From a checkpoint of a small transformer trained on Wikipedia.
Size: 9 layers, width 512, 8 heads of 64, MLP 2048 tanh GELU, vocabulary 8192.
Architecture: LayerNorm before each block, learned positions, biases, tied embeddings, attention and MLP in parallel.
Training: a variant of Muon for these matrices, 672M tokens, 10248 steps.
Each number is 500 + 40 x the weight over its row's rms, rounded and kept within 0 to 999. Layers, rows and columns count from 0. Numbers have three digits each. The size before them is the row's rms in percent of the matrix's.

# layer 2 MLP down (transposed), 2048x512, rms 0.079, rows 1260-1285, columns 384-511
091:436498483477562553531525484532480530517507507487538571433499504446556528516576440517480452509521464451491472524510502518449489510512480534508468541506532535495535552552441539528465519531509492538527459504499459526603452555459521492487538499548501546612518473458468540473475434526514474480550456528508505460501465482498556490499532453498467477452515500510507446458549455459460514578514
104:550433484565513525507513517492518523543456502499499470470507500514476545520493553492518365484538497445420421462521528470524456528381521441504563547389521473481551527499446509527522514530497490493547480532471554573451513576476507512462497513490450480506456524508449489500541554512545502517479523512585511522464469551555486467483444518544475444596452498507507431536435458503505484522480
098:533520540579509419529482412536482460518485498468565380478509525511471503467562459546475584481521533452545485432549578538525518532432463512480490504526506539440534473457524536479467425523472536478493479516500424457468506489432509478512533480461428507404497508487473442547451454489520428534536507499480456477485474559534508566496572470524578439477532522502557467493442436474543488571488
105:527499426450557548519505523428466416532553534519491538540421515483510539541423552479500492552472514528509489511456508463489570568497484485540513481443512539491469519435488414473467449557511466411519524451467460464503454494491514494488445489445538564506502463527545526455468489520447521463529467471445516495462525477513512487493555516548531472508475456537515457489478502566468537464518
091:497509468479498434474501431575507512496514442442504513496533445503540474569496509487498453489536453574569511462510482484461408546510525525485495512505459482523495471515580477504516482490493522550452417506437473502438478479449479542552437449448484491532491544483456542524427545450518434476519463542540452519466461486555511474522463549481535418465485536457514554571511545475396554516529
107:548560515582480467424555553476422483547472475526552445477577532452530529438466493486418555479518543478512469512483541499452541439478553410529538385477512571569453489491471589526460456490519448421570548458512458491496476547489535564511506460662471586471510509540532521499486438487482551568442533572473506553512490466508475500430589552431551448454506507617493404543509444528500471538505
086:499515496518549506554525523485558484536518559550506405502506504531473484533420511439463460471490489530528482464472508560466444465502551447534522538529586486454571499478547478504524547473520418479501458546539461495590542447502526527525550522538434467541544568503447483479490463496517411466506523502548521459514492494519579486444498466451398479530543492478529534584459486487487533532507
100:471534462480445494470516531479484546404456445551539533527515537542536472541523508548517487503481478469463512450537469534477502507489413477497517405525550491517489517551567452564506482490484530466511489445575507523557447492525503487497469495508486567498550518506479498565546528489476508464475477518545519523505526462454540494491521502549464544530569491515526527451511572520474467532457
112:487483584502475543534529479582481485585472472516453518533517538429549509489433447525466488523463493542535497466513496492487463514538530555566563496575465491532453483499486480452513521498475447451410471509544555461542504502603555409478528456526520523508530512424519542494496504507515490507438516517563518552531466505403558511481513543519498535496463493494518492435454492446494530512500
095:491486542483397541499505488469436509507491473550476530454503462473555549541524447456556451484557452583539471500523515458450453506485521433481530474457495426569475591540511545426569477527478510512479531503504562541545546538524538559573565456517497458529571541511467594508455548521555590466519476574539466493567493526508441570547517551516467567518503497554513463555521474495533494515505
073:496486532428477534470501487477566517536478535506552463537442455541521522530543551463502520554456459462502504491510544510518470547475513458504480524476480492455546414470508519510524440573602463588492503560465530471505519526454493528499516469486476476452485531575483524451532513493455551451604468498581473438546522512518506490460502497504460496517607515551511449508484477535556525512511
085:519482461579541400507481432610435455511510561480533552473531563529511483538565484498549506522569503542484485449533499512526518468458565494494433503438523474460485553539532527534513513433472499493503377499483438548464535469437554469480498505525517493464518451500557544559478549552550518545552533483486414572518551415565539468430514471476472504513471500472472547487431472463491482560536
094:505439478463530491518520523583374544457490499499456463526501515458488549479508533509484486490529542479512543504484531494553510511519470512517453400528537564488448565514472546476452512524493538496482531549414463440514473488551528521477512548562458496508481512457413483456507422412511482499485436552447441521522511543453556518543505466493589543543550518490489553441539559495499460487446
109:527501505494510454493486457557530502482540505483505501487464480495471507475390509515487518527516510554537509442470495520471491546462490455452538489491411533496520548542513518535503525422433459457557480526480471517495559439543563473395517395510503519407496458545454442448539488492521519501474484470516469479444461449456504511545522536468526457449507457574476457580525506581420502496435
115:506483551515479413520506519503523516493500469462560525494537519492501498503482546485530528512519502502484599492511511487502532537474556470563483496499418534521482487435508528468456474500521500494546479409462513511441496515544541482429499572457475486534561515546566531557436527526501399495486381473541463529548510443439526510550483564479572455534525544476483537518558539480471441469522
091:473527479537515599470512460513527493421498457459480508481509495510490541495511483454460472483495456469487459446494520435469531534496507532461458551566499544469498576511476564451509518503517449510480515545551536449531484518499492507523484561466521450520489487497477465470482515499493511571472439493532554450526574500522548517451500495499508496461523522522519488513478425530520473451489
093:531480584529517518531487556479460439538414473515487466483440506492519520515443583509479430513484540506504532479519430483456475469469543465495486482479514526510458453548531509538386462541493456459474493524505543518455543516533517472528501450522464466445557472497468512418470503542359498488469422489534558472588512535508468454514446479463494558523505534464504476466470472479480506509562
111:489463437499549469501556526514530498474569499534527479506518469467584478595524465430473530539498567552491529567432477498507551441529435506514515510543540499446509467422499577469439484502501436514565464508491528498415543446474429483513499458493522544481481465566531488444469517455532537519520518519486487469496477475509413469553534481543551492518522511512521570491564452506507548475476
101:612527426462487445450501487472546474507442475475463512464481540569526463471439508548503507458526469542473436501480535542542529509510560459556416508487564470518552532525454573521547478398572499508521473452480450511503456510494530514438586524544472591529554485527503494620528548440455556558480506484494537501526445523401486468475492470529535509469526491512487484458501516533534481539484
113:485489529479563487600435437457490569451511467506447523487536467450462464531441492547481525503495543515582502563554497458467412520549490490502448528483532610516514470518545545519451525529503612512459465509545443526474431435517514543422556508498440514591496572564519596501490491492486480521515540453426557456557441512623559570474507489527490500557470546480525496555468467491507514431476
101:518534482546481619475469531541463448407399453521488427481486527581483482470461534553542549479468487426552474550574535496532469480523486535469548471417547475556464421500521525481434594437453480473520551481518592485474496530522503468543522526472591477451422508497483506578436562563544475567501490533529429484583542500558451496519457439522478507490508469494535416480510529475466540567456
097:518526493513474519493511510520483540527534507439529496533474462411539561493572471512494496533484382469483510477481579577533470408421483494470512499526471551499558481440532454463532476570492536512558465514500445541505511590493460522564517552477590508482482566561474535491476547470518537476504527514458465522509493474478452488477454510508533540514459532452469507534506502437535560504455
112:488532481466438439485508525521550469479443521483561474533506528523518436524492527458488491448518543500442457527445480442503506512500507512432508504425542455482484553500478568501422443524485500444514421460469511464511562520454506493565486500580563518495441479586453520531480454474482498476454528483529506521503451506509511509496481570521469473509430578523508505509583430523558505463497
112:580469448525482484453529468549545495469526554549536516553545476528445507567448469545502550488476479522491519498502528505488505540461551456515516575523440495537489495522519523482496477490516450502485446481485502460472494480443471406545445449494512439447458557466460504521459540465414568544503501519465504566488480436503504535412515539497509483538506496519485466508536452504518430475503
111:493474503569513541470549481525486594478507510501450492505477456482498503532518525537478544491470539470479454510543488517555449472538501489477522507487539452453434496510508521456442442578559498445497527510499489516524502502508546511481540537522481474477406440519481498462433549506511459511514543581472484499503532479494498463467460554584558537551444559423542462457431519461461496530510
099:499467549496483491514549475468488539499494419557516562509520511461575593538507521523500484559595506453502424543539548533515511544450421519504501499552532524470417527497567525524456474493462494510580521498445539509524517474545477496462504567522499483507442515528542537426520529543537498548519490486448467599537496426537504510596510502486479462504450414483509553481518545545503558580543
# layer 2 MLP up, 2048x512, rms 0.0878, rows 1261-1285, columns 384-511
107:524485535484516423505558553503511506513483485425501482515483443484436485439565507463388463438452530479415488505453495514511511574518459536429474451483475560461486514453558510503528461500470517555519559510465482465530523435455487524517499533494573465496443454511488485416449463482516504532518576579436507529520513547398482496464490447502549474488488460511500535466535506497477520465500
099:480553429467518493465510439519508540550508445518500537474530460543513598508540504502475531524464468543518473532478457514516459522524445511577474547497421423571575433473496565483512553525537457507513544550512556526495433446539507489502437456457514512512525532553495500438455503504540429534566562480500529453431520508454533467421541479467452488479487514544549500500497487431474573433467
093:505461483493473514581458417443513446492501527406505487437489508495546509547539483529477553444510501497456471429507450461546576528491550575479479540524461524459530519466451495512409487405487491474471581534525426510489533539539495488460489502524494483461435431448448472467458507545554432569517502526475512557527416508454509544433500535536475542499472554460519601528478517486526487536561
100:587627538509513454503520424481559479509436409459514557482506536491531502542548515477510495489538445489490564442432425516520558512512502523506485529496491504474548587500511544448493537556526560496472467497509489481465529501479454530462454526537459494423481512528514616523531566544537449446510542482515452515530457556480489501518494539494538455531437472556446525490499489506517534557469
097:509372475464533450465537511560572570461485488508511505476454493540511435460493568625452580530460546543471468478445508473497535465505569430476518485514448556490477496483550550548477491499470481477518540452448542511552521522546465443540449589553438513456503497563462467519604487484539488501437543498533495471478561458508557487458526538522559494443537517488472454492465462571432496555601
095:476497550489528498465571461509486452498442522450534525520527518536478482412491510580579509460551481508434473428498453535495500512445542586497418501508596489550474456509426527488453549520559565580388496504482592501520534496464494444565441478452523481492452612514484548500396470564525471530473504455496489535490510529491484530526518524509562504498498503493506440488456513546423474505411
097:517534456456470458537416503477491544547524520506496482468514505516498450441511542467513540539482430515511504471488530525501473497455477563459457531508437498500529477393415568492416480449549500507467542581489523504554483509484437506538484602509536492440488493532510495499453485443475469546496486545517505516485507525495570537514512469492607482455471404454481501503476494514507509535480
098:494492418519513498564577419565454418479465461527534510470555447566516511463484540541430585547449435499512455478485476498464426510483544452504461488538577492580475467498537492428483491518514426481520487448458510500489500476549518522514518456489514492496504483479575498475491491424484522484467531514522503441520502450538563453510516506494526504539464496477481491550525438457497432514558
093:562544527462509481551433466541434526630515501523480520550570455559395571422490542487463562569542504466478475483538491483518516479485481509511542428504539447435535492528525483551491500514514496453491434519418515444540489541524565561463534504582518463510494493535540468461611461528490423450516525543493552517536517547473498562504467452554544498456549477538463444502409495477473505537496
090:419508532526492444551432511482605489472426503427505505510472517456439430509506503448555466514582548432501509449545446489510497499531471508479475476604596487488476527465480482467505506430502504523522539537502536446492525548513535535586543574490518525450495508505450501530485560528476512530515474484421498451472410453450476488491601467559508359436475528400459427427470463465529517578462
099:465598565499536529397522467518531514488481452446470515473551511484494497534500487524541512549420516631452480430488482469569499534499511449433463504544444556429449534518529477522495462502450559470501533455469477563479485589409455430529491463464486503451451534445523556510423501453482498529561471522526514494469463545505537542513572480509489457522517499483472501421483528542536484505556
093:456521482505472481509506450524514524558499535451524491510610550541513505545504545473444500425502474439478482495448451534564496481479484460484468557447490574496468521467432471449451574478497467538554528521409458509540519483562496507534464465537500515491488459416455517426451481457474413534529481560510468549526508493552520524499556501480520503459487479512528548544507491503475486466489
104:423503512412534578508500557537505529542471396450499522490545581472490451498576549481483526451508479546476508555449458452463480555491565501530537448526476536477559463493510567478551455538466426521536466457478449430501556446579426578472515433563506492478528513524516455505514452507522499521524495487509500429480508463450556514474487478480491484515546477418565518541441524527486477499503
107:547459578508545528479502465415566554542522550496507455524553504526519465490459558532497558465499527557477486524514480537468479570492480424534449561468463501502491439465530451436485463509466481496494562532477482518522537495538521500449465579487484471545508550461495535425553504502452522507518541552522474479557510476496515490511475539449491508515567554521433495510502542544473476534492
108:606513480588619569601495407497472507422555447522540526500527469374449520479547509500459445498507510539545489461482514445491490447469493470521526521479513499546482496457498521476478475625512428454491533404504394437552536498559518514397510499442557454480445473498483527498508550516485463514457487534535544438525518573508560560508483534484536533498483476485517510456576465506478501483444
099:503505590522462482538488519495515515515424470485520473536458485543540504523453565533474454465482506474483535486549502424476611425442479413534571468520520454448508431484493490462451516500485502394436458549518497498436454422479528570499496445465501490473506480497536464405501491501484500518536536441509541541514553456504523522571488495492575476426509486486502473532513515538438503474474
101:458435497470475483521472470432490513429481491443558491545508508490512503479545557543496508501514550534564477536568457543545475552492464452495520512442475509511566464446474475521505455514492516491465544538541479497470516570484540481532501461503445479492477526474526589501550495491496436446475510538519542528450570448389484530507540473502543497536488571518538497530486551450486496495512
093:462547467508495451567501473491527451573460507491488538443453448472475461432537529584526509529477436464529439469538469457557518561450532480492470451432563593493545513500600472491521537517564492497574560434474496487541507456489414486516527496533483518480458447515495510572433567558522525494547469553504479433504489488569517486514529539522578469556458499493506506504484472541483544519455
107:499534558494527476594486530501454521497555450534521468402494451534462448500587476526562493531531497520506474504533520482449494511479546486422457474504469540468564396463499477461528487483458461510473489525533464501458522449459484511583464458518486394558571521531463456393512455509495427467511500571469403561463516458475501487484474478493512494449567493486484456540430448510454528494520
105:461522536435516591574476540500529473520521482476545475523486503494537555567493536437535486494529505482549497458504533516498531472579503561479513502499488496469506435526581528427399535493503538488434475567461502518595508525531400534458481518480486464464519490483501555552469482511547491568481519488533537524550544520514458520553529430502462468514451443488473540500446512554494433495459
097:552531540432544535495437521492561492598566473513473434495541486513500452473527552531518567515425475501428459554594519507540431497448508539516531524461516505495479505482553535496463487502577522539501516531438528480521509451519469462584544544496534495529492510453583457444441468441408621433579558478444479426487500521480524542522553455444515450544507478547437590530448488515499436492460
098:443464562497535519470480481522491437392466389470484534520442517519552537513557455507465507568524473440516520501523415451460540407621602531392567542433465510462469526516487507402462497488565499473461529497419483529537492578448492512514535526498504478557463469457561548472409505529477481533495502533473445485434397497458568577549468484513556483444471491517543481483516467512555523472452
107:437502503525517499529535501532473530446487458525453483501469464506514519514590518490556494582536505459491507542529452484472488492490540455499479483528530506539524550494507414477497552473507483478480509558461441568538462476577501492540475456521514525520545554381482520524463568408400532523550524508503479481443427505530407529469535506507468492438464414562546494479483501508487447464510
109:558552512549506512522485497610482463437548532514501479497509474533509464445501485545514498506484419455452475455420494475537453502463507587586470497463531535478508478500622579461436501535516518519484474507464489468494577489517533478562492532563485497506484538504506539479485522490474460550501512489547515511556523465458502516469483586548511573473516588539536539542557472529471468518512
098:516434624496532527491503546518470519475484509536541482495448554544429516427548580555501578579456479546523472490493560539442525500497484490543585464555531480512451511449526475518493439561516461421541431573513571471509462512504471543448441501469468434543531482466504501507474478472533536455476512511549469471450420462525533610510548490441470546487503553546463565574477500434477460481518